Weights of a small GPT-style language model, trained from scratch on English Wikipedia: 11 layers, embeddings untied during training.
Each number is 500 + 25 x the weight over its row's rms, rounded and kept within 0 to 999. Layers, rows and columns count from 0. Numbers have three digits each. The size before them is the row's rms in percent of the matrix's.

# down: layer 8 MLP down (transposed), 4608x768, rms 0.0193, rows 4589-4607, columns 672-719
# up: layer 8 MLP up, 4608x768, rms 0.0245, rows 4590-4607, columns 672-719
down4589 116:541477492537472527524504511538496522520483530532514516516482491503541474485495477471495497479450496501529476550510513484516479543478537489504527
up4590 102:460518472467438546540458491488504490494481490519554511488481503492503482530526520502499486502500509485485538483543507495533510491505482504470530
down4590 101:507513490503528483501497510518472479458509535496543514539488478504510494512516503520537515488540502469512547498506506513508470483488511483511486
up4591 109:499482504463488467511520484482455522561534482509469444517512502491499465487504460541505521477486511532499534497505512520526510487487502485471448
down4591 108:487509517511464486496469469477518538484480459502492484483522469469477508500503501478473491533583506487493494506491480511519568510501523468512533
up4592 098:492519520479509489492504528461525491483508503491548512518557477481501495503512490458542507525549476478478488573483473507469517517530458510504486
down4592 094:519518520498510492579463496491514501559515483518498522518488501490550462474488513461522540527503522482544503484509509508462538493501528548515472
up4593 096:504491520521500491486530512500484493489502508558492457450470483507499478462538531507518462495483497470521516530510536472511492541507516509514461
down4593 098:448497457507456469543506505464431517498516504462481453505560491518485493506508491463509519464448487500501440504487540495472493458545538480489518
up4594 094:470543470531511493482497510487491493505492510471457464522500531530486472484504488449459501477508535507498467487488537521479483511503502552504462
down4594 094:530451492509532540467489496507469506532493475520493484456517508526508526493498461488508473514539513483562527528473507520524503533515503481481522
up4595 094:470488491484487457443559472524534507471505496522462505506446498496537528527535477414512499455486508555517493509498504495522482451508475494507457
down4595 105:499481505488481485500515517496513502506517511509472502503498482484519500480509507488495511491502510462499482513473486528473495483488504481522511
up4596 100:520495463533518491499486491496518501523525532504508492515452489538510518502503469495485589471485493468488498496486528514469479503466521479518494
down4596 102:472460479475473490508524546507458506497473487519500491520502486476484524503502526507536462513530515473550478476484466488508507517475485564502503
up4597 109:459478521510506511446477536467472487543487498504525513558514509490468465470510506478499512499482507486515506543495557479490445491516488494530494
down4597 109:489468494486498536507466487478488509517499468512515498471498458464511481493516531457473529459481491488497510521522518522480480498512513519468505
up4598 096:503511459489492498525471527492478508500516514514483507529524506513474502484524504511534483491491488525492494515491518544516506543500518507455503
down4598 096:471509490483514505512481514475472514512497501445510484487490485491508487448505476503461511521503500519501540494490489459502530561501530475466484
up4599 096:457535480500530501496475482526506495534469512496492498483471466496514513492506473525463478447478475503491497552530511521513510525518478489555525
down4599 097:467543468508499496495494511525491526502461508502554479535473532509513540489478500483485514482448506504491529505565498472504497500508456503527494
up4600 097:518512549469529465506499519507494509486512476499481454510488494472505529527516515531501477444511478468503486504565487476481453511479487503516486
down4600 098:475533516507495526505488480510459481508484521472447489478498498519515472511501476527480500513503486485548524480516500458529482524476475549506532
up4601 094:524596491533463531476461489502494494502541464476501479499544540460505501492548503493491523506499511514531532492517486516473499487471465473502500
down4601 100:494480474513537499548530496526489470457515508477476470522493469479510537529474504530472507466550517575430528462542545544482469477537487481530514
up4602 105:464487486500498492494530484469500555516514519499500484473460529514491534509560519494498512529490522514512485499512493464510488549544454555515477
down4602 104:516484446486497499483495526509511492547503529542528496496451503530511496516533564493435489520463504519474460485504478499539506510487498517479511
up4603 116:515519462445506498491558539501495468465463524526483496526493500481513507508528509518513509509485462511482481516486515437457472538531500509530458
down4603 119:523477493499477515494513488527516514501538499511525473456490488526486520513497509558475511500497533521501484544461484498492528510493527496477490
up4604 104:448493461511524489513451500480534449484509492506520475478536524459518458530490478535477463459536542528534523507494518490538488521521529552491484
down4604 104:460496524519511495480501510520491532498519468513518524514486482520489516510510479510525525543451517474471491502493512522484458500526517519516477
up4605 102:492528513498508508472472496559495503503523452529535459542506463472498513471481528526479506487517517456509491496469534489508490471471499501556474
down4605 096:495506499510508507497492502516486511497522522491514508478528527521487530513498533485503522475515506488498512500505523487503497520477492512530502
up4606 098:495538486526467490486483484505479471492494502528466501509526487490515457464523543473501503512494512540525537465493507509481466534510480489513526
down4606 099:541476477477522507512516495508520532496542540502533483506488549530459525478456510535518496459532510462540506513471438544533513520472488504495519
up4607 094:481486540468444495464478516512519538510557494493475496491524478497493489514505501497501458482550483471488505550472504462511488507499466485436484
down4607 097:506497461512485470535559479533496499494516474505486477514521495498519530525503445508551487492457547516520465493490546525510505550515515529493531